Weights of a small GPT-style language model, trained from scratch on English Wikipedia.
Size: 12 layers, MLP 512 GELU, vocabulary 8192.
Architecture: LayerNorm before each block, no biases in attention or MLP, untied embeddings.
Training: a variant of SOAP for these matrices, 117M tokens, 3574 steps.
Each number is 128 + 24 x the weight over the matrix's rms, rounded and kept within 0 to 255. Layers, rows and columns count from 0. Numbers have three digits each.

# layer 8 MLP up, 512x128, rms 0.0602, rows 51-159, columns 0-127
145060144174139133151147156154144151128135104171129112143157094137117124098181126074074158126123170148126121127124117135149171110152113092147148115147125136121131113118132151135114110118122087112106079139163138153135113085126109110103134117199092112120118170095109139116064086155146140041133176135162149097105108124111145135090120106131134129151119108173131149134063155134117184096104
108129108117100107171137118121141139174152126122120089159147131168114158108111140150146097145159124142134129133129123117124120156107086124123136135141148145161129082138089193150155107093120132149140096150122087131100151127153134126137106140102128149124123121128155139133127128131109112085172142071155110135123119111110092117092159151116086110172158115098116107139115173122116171115143
138103104149126142128158131112113112087172139113111101113171091126094152112093172126163179132115114136117118090110131143118098087101142118111172129169131141097154111111104119152103089123130118103145092152123146153140099148119112097163138118116145153129159124127135128165145130106169106103132102133149113106101088128143132138123123137149157097123155145158168079151113099144094108145116
132104150127115087174104101122081092146144206088152121146120147152153119126178105126167142161160125131115092122111127125138155155075103102143139145097157135139134118172127138120138125109125089119120130107108169111125156101137165088144105110086119161112112151129140115087134150149124126110126144156122111116100119131122103141112109123153112070115132125105160109070136141152144127081152
084064111148094143121112145103143150132099131121139142097174146169191124105122091147137126131140160137079103117121136116093109132096129064144145139111165186144169149165104121108154152127111154135147123131191095110176144127145135073169118144101116101120115125144131111081119156153126093144145165088123168124102106140073106090097132125104180115152101153170144145147072170100128123098135
103153130146147149178116145110119122124165122122114152124117113126128136104128138109164142132106108094144133125159134108085142160109098138156133077159098125154117113102111145149135158087140138076177129135110162079099104095108106109120135131095109124139121163108113132107131139125220091133176157124109121144173113156141145095120126111150101121104128149132149131123101137122108139122107
139110114144113097154153147160103124119099130103088073123127122118164141082123133128152107127149094154140107141117161127128083097156164164153128132125158151124156137120116115119126080127143110146100122100111146137108091107136091127094127110135125145126143117114133145155098120079169121136120161159140109158132079187131121146102127154136128119093100137137134104173109135165145106129134
120147114111171165193094160126162174139119111091153160124150121155155149087109193138102145121122122138160133148150126134133114183105094114174125086142134164176161144117085124144116156147110121092102126184077111135117148118105116131122156157151112138105142152144105147146163127113129115109107115153098121131158093128100137149154168121128151114121095049113125156151119137154111154109134
144092171118123139107165152128133152113122142084125124132131095159061159127122152140149123143136083139152154091109115124139127123110124131128133134105197148120119123123138105143107163130084135130143166136079099161133061168135118080096126128128137130119087180146076155107134079080117163145151173168095106099125127081131110156132101104098166124141121171137140134167132156111156117118156
124114101150129132138113140127124113143112113145138149145120101120106149107172153092092109136105114121121124128141118115117106105155145090129117143143112079135075112129139139114141142146111107122129093139097123149141114108111122152131082131114170138181148151128138115133138147142098128119081167093136125113139119109169110137092153111134131111115124140102112128140129169139127133112113
119117140097109107114116154098130126099135137132129139130101094119136136156127102138130133137142146117161141151159126125121141153098102147138121107126129114108127167100157143120126127106149112175094181091109162088140105114169132140151124137123118144120112135119113092136102111157142109089139110134148131125140098131123127109146120135139136099127157159128152104115128155146129178076166
185122115135110158100140120140094135097124163186143139177131112117147150085196159140127128102178104069118084141105177138134094154145107125131129141101134123135108105123132150086131125123190101118142091107116129120142100093127144130114162115130121097151064101100121136081155110163129106101153174156099163159149089136163134152155118130120154109106123091105192133126110145145120169133117
104146145086178078199129085162157121107180079121146111161112158118121145118132106094144123188174154148146125105101130141152168145146128099142155146162118134120115148060132109089085081126158082119130138143060125136153148135097088164106153122134140091191103138143142113120118140128120159111115095127149094151137124136138161126124100073144069109136101115087173125142174132085165126133112
117124117107142103066164162143135080098099130100148125149167139161111159097131107163101087178187072110120155149119113148112116143119142161122126201121118135108116100137126076129134173098090096137104109116147154134109133111119165130121161134148170126127132124129120087128124121119096110124130109099107133138103099081096102110141163114167097130138101134117118115112128183154115126104155
071148148131142114121117114140096144093124121113121122096138128121149154126170159148131143164138086159116127123121124128127126122134129144128118149122109120155110152098118131132128152100152138138168129114134128141135103120138121108166147126148103132106149109102134142135111124123149138073129139129110106144066118107112115145154111134133138139140102163160138150160139151139121129110134
127116133131116151140183144104121108118115159117113136091136119143153145145150103112149114115082128162131112102138151119134172115155126162124119087100150137127151142111128142145107114162124140166072133138114145146131147071174125063136122119142101129081081123109137135079129149119113149111123170143138178131125140141128125131128110137133131079135121111102128139133135134103149100080188
133124138095157109115106081100166141113120109163115163162138139128124073118128136124166096170150167149094105112138157152176151085147131048107035118117131139142110146161152119162117139142146141146130148108130147122170104144148125121154139106149139113078094163083118133131129108094167108126177178120086128142074138115140151148108143104103135098120173174174115129118162126131147104130145
139163130150130105155109115135075106144083139118134127153117128124140147084116100108110092121125147120160096109183113142138125163167143121102138142104138161108157079133124106150127140116145153104122151135081135136130168113125130158110149093154149182111081103139127139088128142105109123139123115175116136160153124126130116147119155111124125107151097095120131155164172122148105173151104
134123138117118116119136135147098118155145158088146111143137129138072135111143163098167172152141131107120112130118157109125154115148111123138133109126095135107124133142139065126122141123124119124127105142121175168160139129097116161097127137155132124099156126086136118125171168153108111152125148120125163143172136111162133139146141074173138125112087161126138116148096115117124127112139
110123128124121108141130118124136152110135155107132102126148155093134104131146111124127142083154116132128123106141123124133126127117120157149114137125126124114147134137107144105108143107118129111141129146108148116107162075121124106095152114146142108086125144116148110122120133095143153113151095131121130157109139107133137171150149115094132147161139141127148126116148144136137130125157
156093154092101129140151133109149081127110151086152128152117068176110118109109118092089097144105127112167116102124171136150183152128151106098130082112149130157167119109123153105127107130147098149159128181138147141166074136130098137124123143154126124115078147136174129115155147121132131074122172153149139116149111167074125129091136122133133049115128118122117125143148116097169145115152
097104105161166106106094141138147150062138120096131106118118111136139091134150121124156116160112112133108118135108134123165128169100128093133128186124101142158069118163097160113127121108142119094174116101107151082154158122113148113127124185122131125111094125123138118098122138122195178103122128154119158185113142098154103147129156099101127140167131139126149163121116131143119110123176
134141152129136118098113176109134112165101109118167139085123138060102124147200092081139137146156173127107113131123164128128128117181093069176152121135145158139159104123162156125064099114174177113137114104122145131108112123155075145152133118172126155110116146107159116119091084178135100107118128135128109130118108145141096151139121126094137158130135130106153101121137167129142116125160
115096102153113124159158151128115100136104118144120125158143113134106180103140117112149132132109108125159094095107176126138139098118072166102162126113100119116073133109090183122172162114108146138179090166143110138109139104125140147171155092139150105106089146098162162129147125149104108133123129124136110135123141140084161076159132098149102160082112165128183123096100146143133147178148
155097112087111101148156151139095129133139116116149125131125165085167108172151152135136125145109099133146143145131100144126133123166115120113130153128134126127158062196147129118146115162134091127114133148120134121155124141171145130129104143178120173108163116107149120148096174136095139106106150113109101123130104144141114165094106112141065116165166123104105170145112146139087126099101
120137139155076131157153099080144139140160135123115153140111118105149094129151143085138129093185144198142131140187150115136095135090090134134119118169125071093106133090062138152134106108163158119107101139167136159178103085139108125134126082171098104117085154099167113118146127182126128163054114128133187136101134131120100127102159084133146109160129147133169102085094091110126124120111
093137167129151138140106136091155123113128147102118090113098152067132126120152125146104105147108122141121157132132197184150113111123131064096125176136140162139158100126146120148108128179111123117069121127082169139158144150117166088120111112129153146119139173131110130123112082073122157159090098134103085121136149080098126164105116096132111114169124183100105148129149142116098107117108
138129133097079098171121129120171125103119145107135142119103094135139114114138125089151123130096130183139194089150173102112147150154120158121145142166105139118165119132097151141148102108106151142127153126091164153150120141145165091129116087148131121134107118159135113134120117131134126121150115120130148148106143115109152127115101128117133090149102123090126134094112162124127149080100
125149137146117128157115101116152118097114121116126123141132153131122062103140131126101110126117184137088137134125158151121106095135160142073115149071163134167171126187129086172110110153128131119095108139148160165167098096094167128131131145102135162084135122102139159113139132122161139169117139130123128097135097087123112121117159088077101110122147126159142129122141091101122129140153
082129111084172097127140086076162181133148094161147109125151130115122108098138102157114116132134115148115177127170143143156108086126086131119135152118112131103079144150147106179118124147103136155159136076131163114142134127161154139107171155123110136109112130127148148112078138104114124090158124131110128161107145116117089128101117119117142120139156160144106129105147152107096088149111
139182094098141129157160075140114092125110102110147105154099132137083128084113106160126138141190138117088137144107181132166132144117088140180118110137152153129103137154123154144149086099115106140171107125187136105080134111108104131114144113121152082118135146077118154181140142149108169132149135111095123116090175093115134155101131105098121154138126130121132142152142158128146137113144
124113094165132134146154133110119098155133135109086110137133136079124117083167075152108133156140152095152110155160132105130134176150107100088162147102119123168146107112131122150142118123107135125161145157132119095128134108112142137121173143151126091105153114106124132130121120138143120090124110173127132133115127164145075080112149127133092144109129112146179187095125145137094150132147
103096172118132155137118130129114127145107134130107143119095124144172121101107138168123141139101148142107098103147126151103116129134129136101137094149136139113158113136132147123141156128138092104136100121132144133116122077142152082136113123117117152146129160138128170126103124128155152111113096157137131124140099107132172121135109119093097164101131142127143095145152135087114136091123
151161098099127131109128160104127108129113118114114150109132146165105136095086094159121167124137154158106107150118108165160106111125135096140105117138129131132114169127130164143109147180139112132087141154131122126121130078103111090140159122117117139158108190122164148124088156132119180134120148132071115163153141134134114150089115153135169114109123121131142113152134098129171145153147
085123090120120104151091143128098130142150097138139093170145128147143135153127101112158105123169164126095178161139135146128123085136150142166162133108166140120161106148118138134136119134134110125116102079141091130138160110128130103115074121105127110130127135134115168171143135130118094126166140078119153124098099150125121182109154101134099115126120126144147148151113135125119130144121
123128097107116156143159118135093103106160184144150137149155130122098115139118136130184129130110127110138125132159114141153120121130122115120104124148131099146122151119114099195123113124122144106158120158097142118114137097118122150156135086093125158097150135119107160136131092113151138150126119104104115137127144106121116117117112135090082129117127143117146148089100114122086146158125
167175117115190118159081103137115129158138188107110081150162094129151101098150136149115163073107120118140121144144160161161101138075097140196114085149074105149123138113156157110072095144131093149122108207088114108151147103126087155096171147134148131102147137127162151111139124138107131167123108108103088156142136119121140115135116126134145125085152161103121144116143161140115118129100
133126194127091110161142116103109071175141116120136109105109102098133173114123108137123129152183155148132136188146130141142129068134105163082176116123188147099133131173128078202162129135166123132103139096115130177142074102150132084138150168134119165098125069083110135135122140145078127081094106061155079119094091139131153130143125059141126072102147127139151122190068106104140142137114
092155124171091169087089142137136143122129145127135098116148160162128162119101125143101161117098136110112120135150122145159151110118147135137117143144107160125101107120138117123131153133166171116143147109104103127167114117130086118097090128154120132129114113133109126086106153117161108109108101173094183127154086140139135132129079106132109131165161150139127163142119096089145149112114
111126107097091126151103140120124101146134126050131125103138113145120139128140104130161157144155104108122110131169147120119156126137096134133106134143118152118140117117118142157074125132140139125148130105151158117126119097124089102140092118134130168145174098092156091109140124113121163127145124135076112135139100148129117114153094131107098102128116155149150161115129160151136121146133
150162160125150094153174152117160102121109150115157120146110132078115120125182132138143132137138098154132125123158142123131108146145117105109112112124114138091114130094149093151095116144181153122135132148109121154115128145079079140099113125126160132149122126116117142132130102163119147132086083142108145147142155115066129143118140083122126137121141152100123094144138152114108120120150
120149099115126140143184144118097126147096148106151097135127142113129121153111143124149128163141120094123142112173127107188154105152117146104125109093158105145166170109119149151137106126175099083126116121128105106138120137124122063089124127119086120076103184120125155159081139116087114159161121185101138160128103108150105126153130126152168153125198121096086156129156113125137110143184
121098132142139104147154119149102078134099112161141093094157141100129178161157127135130139113157138116103086134176131139197143104131145127119096110108129146147115141126129130112142158068139081130125129150150087127111173127128114108111117110161140107132134118137117152096139144120159157097136138125131100094111142199144128147108077114150110133134095142111115121126133145108115111147125
129152137121123142122124156154123119113062106137141144128139130088139095090147167149104077107135113131162117174139155113139142143083110111150107112085106138149137120128094164123124125094109130121122142137159092116122158152130147098115143167107113123180132117145142145142085128153118101126096101147122118166123134138137103104118180135157141131138145096076162124112173089159138147114148
075121156175132128167117074147174121146124177146133099177139096174121119078097088081133112104149133139118089097129144126151157160107145141159122142103150141144137098134088119123145147131122143162143135137150137093152121138115137135145123108150118123131108146103128145130086155148100149146133138082118141085107133147094180128145124104113077126116126146115149139143152142111123133139122
120105133157128150167106110135082158147102153131104117126105169129127144134131142119163099170154143133128131139123138146148122135081092110128131166138145100091112101108141145134126139110107086102165133130136144109111123139107103145153118128164114079106151161116146110107095124120112147115162148133131129148117137109107103123128134129168130099127128147120147146108113161161153154130125
187176175133104130132111114157089102126165099165151102172205153105087154095130142132120133137155120120164168142127140174109112164151081116128103160134124149103116147143127092114148134096146124128148133168117165117088117154135123128092148119154131151140139122120110115125123092136083107135142105122127121133114094164150128118109143096101132136153125114116161151143123155149100142106164
111074119162135181156105167098117118106123180120101098123142177171133141145117139136147114116093114178162130139139118129140092145138129146100137120115141127078110134093137121144145114121102126118141092152116145116119097139116100134108106116092157114136148083138126122161126158097093159095148152131130131128094162096119103128158130083126115133124132146130209148131111157155090110126090
108138106109164145091154087102110089119136172133123130107120098117133164116119117171152126169140130148156135098101112153152115135134144128185104107159128131119112124156161107156131103126148131141127125196134131137161169113118144114110105084141112129136102073172151107123123101073134130135144109149115149107131102131110133168132090138136096166153133134131095139180105128166075100130158
116085134125108111158127137157167100110143094152122140129197136121140126095107128132137127154134147141105078123144097145164147143141089144119076157135147182146144116136134096143168116142147120116129135141136155122124152093106114123134151149106139138181126134087137123123123148122135112092130104121147138157119109140141138122092109127131130134113146133154138102137096096170120140135126
152123112098140159166106096109138088156140138141131151160154095113155120119135117101170116117068166129121143073117112144104119146094160100144097124109139145140152164123101102102122097092155130138115152141115098165106130122146131167157069118123139130153155122146107095114133091146135107152108117145085170137135098138131141106137139150123128137114115142154143136156123147166135140131137
141098153139095088167122146126120125120109118126156137146142142109169141142138136137138117089155132182089125165134109148108116165134138136176135112151144122119151054110113136097141105098157094154144126077119116139150123108122106083109126137144155145144111134151166114155121144129126115158115138126112114153113096152141145151115161148121107121107126130148121107124133131067095096134094
121135136084085151094133143149096094134139091104101092158108181118081177112099171149150109122144153130130100128137138162107130126102121103154114090113120140179115126146122106144127150098145104169104086135126105144151134078113136131154129140110114176124141102141154134178138116134131115123128111139115142133146155122083138076124084123155126110137112104128144108119118127109130146099114
115125135122107135105135146149125109109126147155107104117117142145126129110110116098117093123144114171129099134139098142113140118105128136112121139118116159154144129143146092116124118145115111122160107111117126130114104114109141133119134123115118144160075109155161129129132168115129163147130148131099105134108101173129119130167108073162110135132107132131120115109141139168128131142112
080094103193097187127163094150109108097160159130077086167104168119149127158145149096113154131160126176166143149145146137160109105169096138080135142157131153098147096148104125195089140110128133104131078125170168156110112113148124117129148092167132093103142132100131095131151135141161144094125099147144143146144147091129134119140113112144180145110116114109151111148139120118114127142165
098118146107135125149152148118161092116174105113135121133133161142157111117155165124120124133131185123115103117123107118127136106154144098109141137121141138106123131117146099108151127148120134126156130136126158158174121154130124111157129108138126136091128134124172116172090136148214139079119121129168081151129118145100093121107130124098119072130094127163115121137138148101112087137138
144092100131109185136135109148169125112144118139128130110134104106125149110128148096154137112115126114125146142150153119113091150147124149130139091130128151087150138119132195087123138076136102120188083134127149121121133073150149141102108137149138114128128139149164139135113157160119144110121120121097110131146082141151167094126096120118106094117105101124155126180128149133178144127119
145155114124094146095114112131099098120167149138099086099142121129088121113114148177099154138136090126140121126129148142156141152188090140118153107133121151167131139135124089140130082081110125093153118198090131140113114132116106118095120159152141114146104140173104130128099119113141172171136180120128172120137114105144101188150110128113167134148130077141140165145157114153122147119150
112141151109131117088134124130126104121151161121061100158104178106130135157151093151119156126100148150139148160153116166134090141156103166160129136100102125129201128096158086161144118107123109116114133109096067155127105123138137157147131136173135117126093108131147112159157149152089132152115112113101107119121132154118112166127123122123126146146114106146130114143114131152133132115124
102118130180110142136096135135113140123139144139109103124148162145140100102136108105154107116119124121138136170140117147130129152123157095136107156177148168126153115137160148129119133090110105115162109126107128143145172078157108144147147116141161127167122107091128122139132140104149118152159088146104135149118139135096134122138158103101176106156147120117165121141116159143118136138138
167158089114130163127109097141101105088131168087120144089111097152097111117128128162182135129131096130102134104134108146123140137136144160146124141162109162154066137115178082123120133126122127115134111114104153140142130139123111125138113145094097130119119134105111146142108124077159140178133163098135202092079124170130163111129109138152110062151106140090139115146128146163120138140116
071134125132128153162121135149127102130169140111159171165118139107101139115129100150142076129133145113128165189170123091137164138129102086148157146114138165120086110129089060121139109084102126095117119137102132094154105157117144150122114147157145136150147126135122157140098170134119167155112140137126108128100117108126141168160148094174116143130107105117110154158119135120140123133075
092102149101132148153152118121143148109153164117113110139156124178136133134105118180140134140119093106118110139121141114131124150100127131159146117109166134135112150123119127114093112114133130123111173178100164122127091128094118129088121127141151118135145125115119113139100115075127169189124123114096150150136143108137122172146146156112132115114130155143121153127101163083105130123167
119121125164152147115132112114151112127104131145136117126166092117116114067132132062113175139127135112128144127118171138124141189126094102127134118120111158133158119182155112077151122162173165134132096139115120121148116137130124127139159145096103162092121130111140086096061137169127128120093090141083152139130110112111113138126076138112142152123112116101128157136169110168173108090161
069135093126114121150128138093152137077178173138131168093160118096124143072111078128090111129135130147114146151134157158150106127145114159107164135165115158126125123135144150130112126087116109068110123129124147109114100144164147131101119148118154138132107096099150120126100131141113135114114128127128183168139148090119157167140138131163138101192152161168138147109148134118120146134131
164157094125154148176121110123147101133119125109134116134139131119138132136139156173147128203133140150112105121161118153123087109135142124122100122102129172133157137137156118113109112120154125093158137120146123115106085142152142153138109145142155131101097094083137118154140165090123110158122152152094084141165134160110149118136086113152119131097120083094103143115109160128103140148105
137116096118144121137137115114110086142122074142132093127153141100087129076091148126139125166164118112090173084141145136153154117125131141112146140129088144102115128128117148168158194169136099086108125139133128143147140114141116104110160154153155149092121158106111071144130166146137099172110099129103186102126141105141144123103103120127122161118147137091111105145150117079159178145138
163110168106154125107101133147101077125135166124111080106158105162096143109143119155113089143097116132116137138115165145125164162134157152114111143056136121143131130142127083126166113123127157175148154133113133144166153115144136128121096120137141090107064111170095145141177117104091110120138111158143151091133125115119115161150115137101098106132120108150115111096139118149128129168109
114095128106112149126138136116145119126147142134138094147158106120103131104127108144143133125131149164147124119075159162134101117145094134165086119144124172127116119150137149108123130104131122167103131153124129126122128094145157111138096119114163104154110137100136144151134104149123127123163130107104146136110121140110118145135151102142123107133125128152126126124105132114128134111122
149110141120109118085138158114151150149148145090104201131125104152127130125148148143124129125097119119116087130163152126125116103133089119123144124130136151097164131114130163109125091113130160154124138139138127148148105107156114122148107106130126111134124145117136096180155130169122167142123165146129098134136145117104115154148134092126116089133126130161137119134138114111116144093105
155077107106149122114147071094137126113159146081143143111116164149119128130142108147112143148177095177132136120120115105143111168103155108140127178159126156154094114141126115139114114153126090163111112165147159141134131099090116149119198137180129126107130124111139159098117103083124103051125115099131159106164098133120132151131132106128075142155114120080110108106118156089111142135129
137107145156114118186138130120130110140142105138123167109143098143142113115117155120124136127125131131124125077091125128133167150115094111064100127127101130150169118120128131103104143117135156117121153113132112140132131101144112118123122171131109110151140133119134140118116080100106119178170126147156145167154102149113121121112131148082106140094117119166172105154122126074120134134145
110125121120098144090121106065092120104142140112122114107131145122122152150127107161088161116107152115133091193166152122124135171158106158105173126136129143119162123148096095128106107132137169141145132129119074090129106116172143111126079149137082117148177123096111121129161114163135128128126113142096087108161112161122136139145074089090101131108105116123128140154145147172156143106126
114114145146099091145133129140082112119110105115159144124114105157105097090146119082128118147117089134134113156128134124139101112133155128122092119149142171157098113140077167125106155114155114133139144098144132144118097159107132137088124089129110143097132121104151190142116154116164118127166155082147120153136118085132127112140120164112136097165132147131132130145126117087102137114135
131149144101089131138131120110098135126125163121151115126080141171147141099139099156122094160110154131110092113150159132142138200133128106131129138122138129104138164147123151106126121119149133120155124146115101095132143119130123163119160096119092145114109115100158129152140145131161130099086165137089123127136106134158169108144125151118103126186132122111162128136124101110145147145169
121136144096163119099107114138126145094125177143118098107115158125115116136182153094123160128183095155062129113117127111150113109093139132094091124175110093120136106128115143187103158106140095096088145092140112115105131133151145118129120098148102118162153146120101130142104103123091160123107164123123106111098132136125155157136102138122133142152117075120118086153129172145076179128100
117119159150097090142112114171126136114162134148130132192161148162170202149149163155112135117092091135149104148154163120157130143087104113107104138127094089104102087084090176120146086177101088137185119124110170136143128102106079110086114121123130175085106102155151139141067142183081131125155095150156119143118101071117144142173122103170068103128098110082138121146167096126160132083138
122123154112091152119134178141106176100181137127165152138108116146138120097153120131143144107177157172070169088100156171108143099083138129113145102139093086102150078164102144176077111146129156117076172129099132171129100155162107143133117053103175176158153132157124126141117140175101120156138110078097084185134083113116118078136114116187138148130108127128184155176097172134092148042107
146130113149105152193150099155143143147153091120172113155125121095084111135177124149115107170130133142091142084167078121127125178085155101148117157132125164125119126165125123156160141146149087126104096176130148142123109113150177113159163117164099121101132147083174133120195105076216111154090143163124127142057099091137100113105064131117145147187129169107117131127116098124090131151130
127120103129156132128158177134166104101148156136127121131139143156109121131139097099173101173135108114143173120160113134164154130176120128106152149107114123125146115113146079173095112118127099138115157120123080156167136120117127145127087140127157156136146121110158144155090169096130133132099154152152157098114143110136145124135113121119144116115139136127066137123102147118101161163156
101147123126148108123124097147130124111126135085135159161179114131087116166151132132151126126125133074157108145158144122137118122100087119112110141129107156152131107119102173141123115102143169131107134110098112146154146117120129156135155154125135131154137138115131131126136099141139148140110143115132128103122119096122172153116135089095128085141136159131153149120128129146164172132137
113164126166111139070093130143087127115172120119123152136133128154137117152081108103147095126114150118149131116122132134154160130105137099126154153114122150132122141124076137120163127132136130189170128169125108111128112108112129087117128097156110143158113134131105123165129129094147134158117137113100117146130130120152122123168132082112073061118120099154144108139134129127142109177131
153069122111120111164140095091115163126121155092128114151144150166146091086118115133145187139132120170107132129132115157131127136138128139085117118114155138152160162106116118178143164141100109101121158136126108131114077112132164111106137116145121136134108171110129111092137127105110124109168135124141128145120137120117093147105136100118084146167126119127162143123139120117117135133153
112106113105127136123121135113125119143128118135104128126132130103102111128158125115136113141171154134162112093141132176158132131126099097148133138133104131145151126138127108156127129134133111099120136165121121101128114156113138104142136127110136125135132121127153087116121128158107084144146085138157150102093125158125148119074111120161157123137156117079116117107121118160118094112118
137117145163108118114147142166177101106134123138110115122140135106085126085139109087138202181118116132098105133120138126085148178133125095087094114113161132123142125154131140169116133103108143100110123119131133136138149122123124118170076150128142108091079124116120173165112134119131134089072163133091193136145111089181147146100088090141147152108114150127117091136086115111131126131114
120106152176128144150140163106096152130130115079124127161139145135113133098144115132158114144129111144134164155108113152103123095111104136131148114141143165132131125118111133119108123127120126090149116117140119158106135115137100095172142151135107105124145156140127102148171137169132123136120113113098119146137082150125062109124180123123107128116135103103150146154101106154089107133126
101155140100116154147158100113072098102136150111127120136119143124124135130158134135126143141121128168158125127144110107150160135136167150133126115123095125111126143096115113119176128054157100110161125111121148128127113121156145132136117147157108155152133140130136132095158109130135137120105119158125112119120145148131108145135116146099129137147066124172147103162158129124141129106123
080168148134090126086151125128110129139062137099078113177110142102148148088084094081175137184125115088150130120073100175141096081093132147141094090087160157140162118119136117136144114096176093125121118120109145097130072101146139106166164119094093148110062124117161150153103111095090129135156115164125137149068147151132108103116132151178145118101157127109176095123131110133151150108151
130087123112119164142097130142143171141153141135164147154131108179162082146124114120178142134129143143079128122100087084112140151137152115195134121138180137163143108154185116115095106139112144164141138121128125147101097101150091129125134145149095077141134121128121145122096197139116166114130184147109147143110115115106082078120150113117129124138105172130134124139087127112099111114138
138106132115121187161103136120094123102154128110136110152110148092151135161159148116152106133142100088119070161143103106156086120141124116152168143120114099127091135150125135123171138118165080074140133156120114160132085173132088108087161129160103136140162121147128158152130155127159144096141141112150139131097159175131123160139106080121140153115088102151167168120120146117143093137152
133121161097144154138167126135129085135176100095095113114125151166173126141152129139121118134142089110120121118116138135131110164136100136139155154152155190070139099065132122138089157111106157144149132157047155162144178148102127100116123123103144135147149204142126140131114113124088099116133150116137122188117120124066099156100136120121120137125131124151128112143097146154116107129138
126175138117124111181168129109153123138126120169147136125159167136103126164126128135111095145149141117122149101150128098124153130143121114111100137153103147110087115126137103120133120127150116131127124107113135160125122155098121160143118154110121147132123137105169152124107134119143164147110166092128127116106117142144106145128133100127109125120112112092137111125145109093110157075120
126106126084118110115148127084122143078127126124082117150095102156118150120094131054116178137119127133145116112109150099181095165106108158158119144133140126159152156089103153102157103111135170132162126144069106140133146113136083128138142087123102125127166123089127170180140150127171113101125106114122153121186120134147113114167093111190137060085118152156143109154148148124126124096130
124160123120126100139140142141157120133138142118100106184153135150140135081135137134121118167104068131130086130141126124131108163122093101151112147146173150159137111139118133138163175127117127089120137124118112106131160146129089104056142137135150149115121136104140099126121196167116140144150135151146116097119148159092090100131157124126161078135102111140135156100149195078129132131125
124110115145095101097100132114069139079131144091140114106126127135142117105122107108145172143141139142126083140119160125121144160125129126119144141138111131107099155147164165166129168129116149145075124130107111109134141143153094111127137135160111152162104178143126132157122143173139114117129151104137151134133148131109113163118134152135059138099158152156185129135092115092105137171132
138080092110138151122164132133112118117157124117129172121128124135125098124072169102142124126170129147119111143125129096101136181124154119103130126156108134134132105149133165103135129170093179121141101146081063133107161112131109126085111118153134095148106146124097123194114126123106115134161145101105142140087104177131135142115118135144114132086133131098151119164125158117129141082123
075125128170121117131096124122080161078116173138139103156149100112175153127125156142103143132124114117107137132152091178126113090126159112120125136127136109158096163186111097112123098116135151101136142109123124129171071071159118106137129094136119182100105131104172095110082137139140118153142112160121104154139115155108099113108142124143101117116155175142154117142106147105122149124114
121162152113131163149157130124132153129155119125142098134139076199124123132125083093142128152144095170125117127130172132161178167147144124113147118134150148133124108155133099129124103139180134113130098119102128128190163145105129113071104078152130158155170177112155144116116127125145131171103123097130125109091157126100109123124136127131138140122075127157138127148093134089123111125142
148143130134151155153134112131127129126092146115135137134112151061127125111193089138161111138117138141136144072125064149142154134115107091166142126132111155128079157103062123158088128156159114118056075101125186106131148137142121102147117139154126108160171144097123131067094093151146143126128116148100104152124124135136129128080162094076115121126108127086151156154134167137093152148132
118134123107132153173115130104129123116111122111100116153076146102136128157178122134133121118161124134139119128154126120136123139109132133105117119169103108100108113112116128137147124140131116097120133133139121158107130117155096109128144103150147114083106109149112090136113144132080137094132145124071129125090108149130116106126095099128134172100127140126133124099133160181144140120134
078149159093108127138124070138101103111138102147116141129100104170156150126112091109150137142104102160107150115148136103141120136151156146150144085162144139114129159117149114131151152080151133113165069150147104141141127114137147074116104098126129128126071153109087133198112120156145116169114144116101136186129139095116126151128140083127108168113116151117125140123125121154093101180151
117128087155108138102108104119131129144135100101130157125098121136112159115119119148163134153150121145107116121122140106114120099163098148117124136162126117092150071119143146180163131125097127081206098138103117112107138157138128112155054137163120151081111137142163151142081134164116132124117161153127132065142161167107131150101144153121105129142124113119116125141125169113114151103107
181114154106127113093119120135135158076146124131122151139180139145154148127101157117116139107104121118148125120099158151100103145124140121176159143183109147091150110120170114112128101075121120168178152147144120126105107104097107117119141141168122137154093102134119101121139114145151137096169144138125117129123097135095114152117077113119151147141076129118161092115135130149120111125134
133133107130139109172100137106144136121141148130089149163131165126107145117080113115132093080123108100164120105133124136134129131146148053132135127124122091145139090100093136136166143142139135146139076131112100152131160074087107134116143105132094119114176113111146128110070155170181122095120131099162147078117134145121116125102096145102112167134117147096123114124147159109114114119130
115150145111113091081143064086090109135158148131090106123157189107092131099113133107141147126149091112117086073110160138153132130121106133121138127114099130140084135139121144094147089135132168155127082127155070125132121114104120130124138095122107157112139131127142140110109124156117108143114135091116104133092097145117105135122133120125101100098147109119123120115143135150136151132151
138093163087176129111112106096126145106153110163141085111140147127119125118114130157110104148129113127136113152157178127159110134137131124146131134120133143122105138170146126159164134132120089156117094179131130093162167142125080148125136153117114146128118116106140134155083163135122095118109160128129137140114118158137119136091095122157111139134135153174122137117154139171151087134152
097178141146132165150164133160123101145143145129080126137107141096120169109132078096112122118133141118177112117095160142118122126110082120140125128151080128137120133085132115128141149098137131154146117141151087121131130096142151160130141056136142129116113114125163145124143167126125155139112140064107124145138123146124128157127121156150130095124133140080135115149071185154134173120092
131110132151132151125137126090130132143104093136135152139116116108086160114141148090163110143157124139151098145109160106128125137093121127154123093171137141162105100161116150095149114140142125125151099116118155113107144132141130118125111149132109165134121127111163145148131130131101114147121169112107160114108144105151127124145126141135147105129112137101169121112130133130153109154129
150131118126093116115110123093100175140110133109128120190103108160119157153202165121102112173073152127120136130095134171180102142099076109124129116129111116113101103141101136110144094106152100141162063120060098138111168169127162138114131121135123170140151131121136114149101153167095089161121125192130150152099141128114099142125134088125168116129096113090094126145169164101144118109138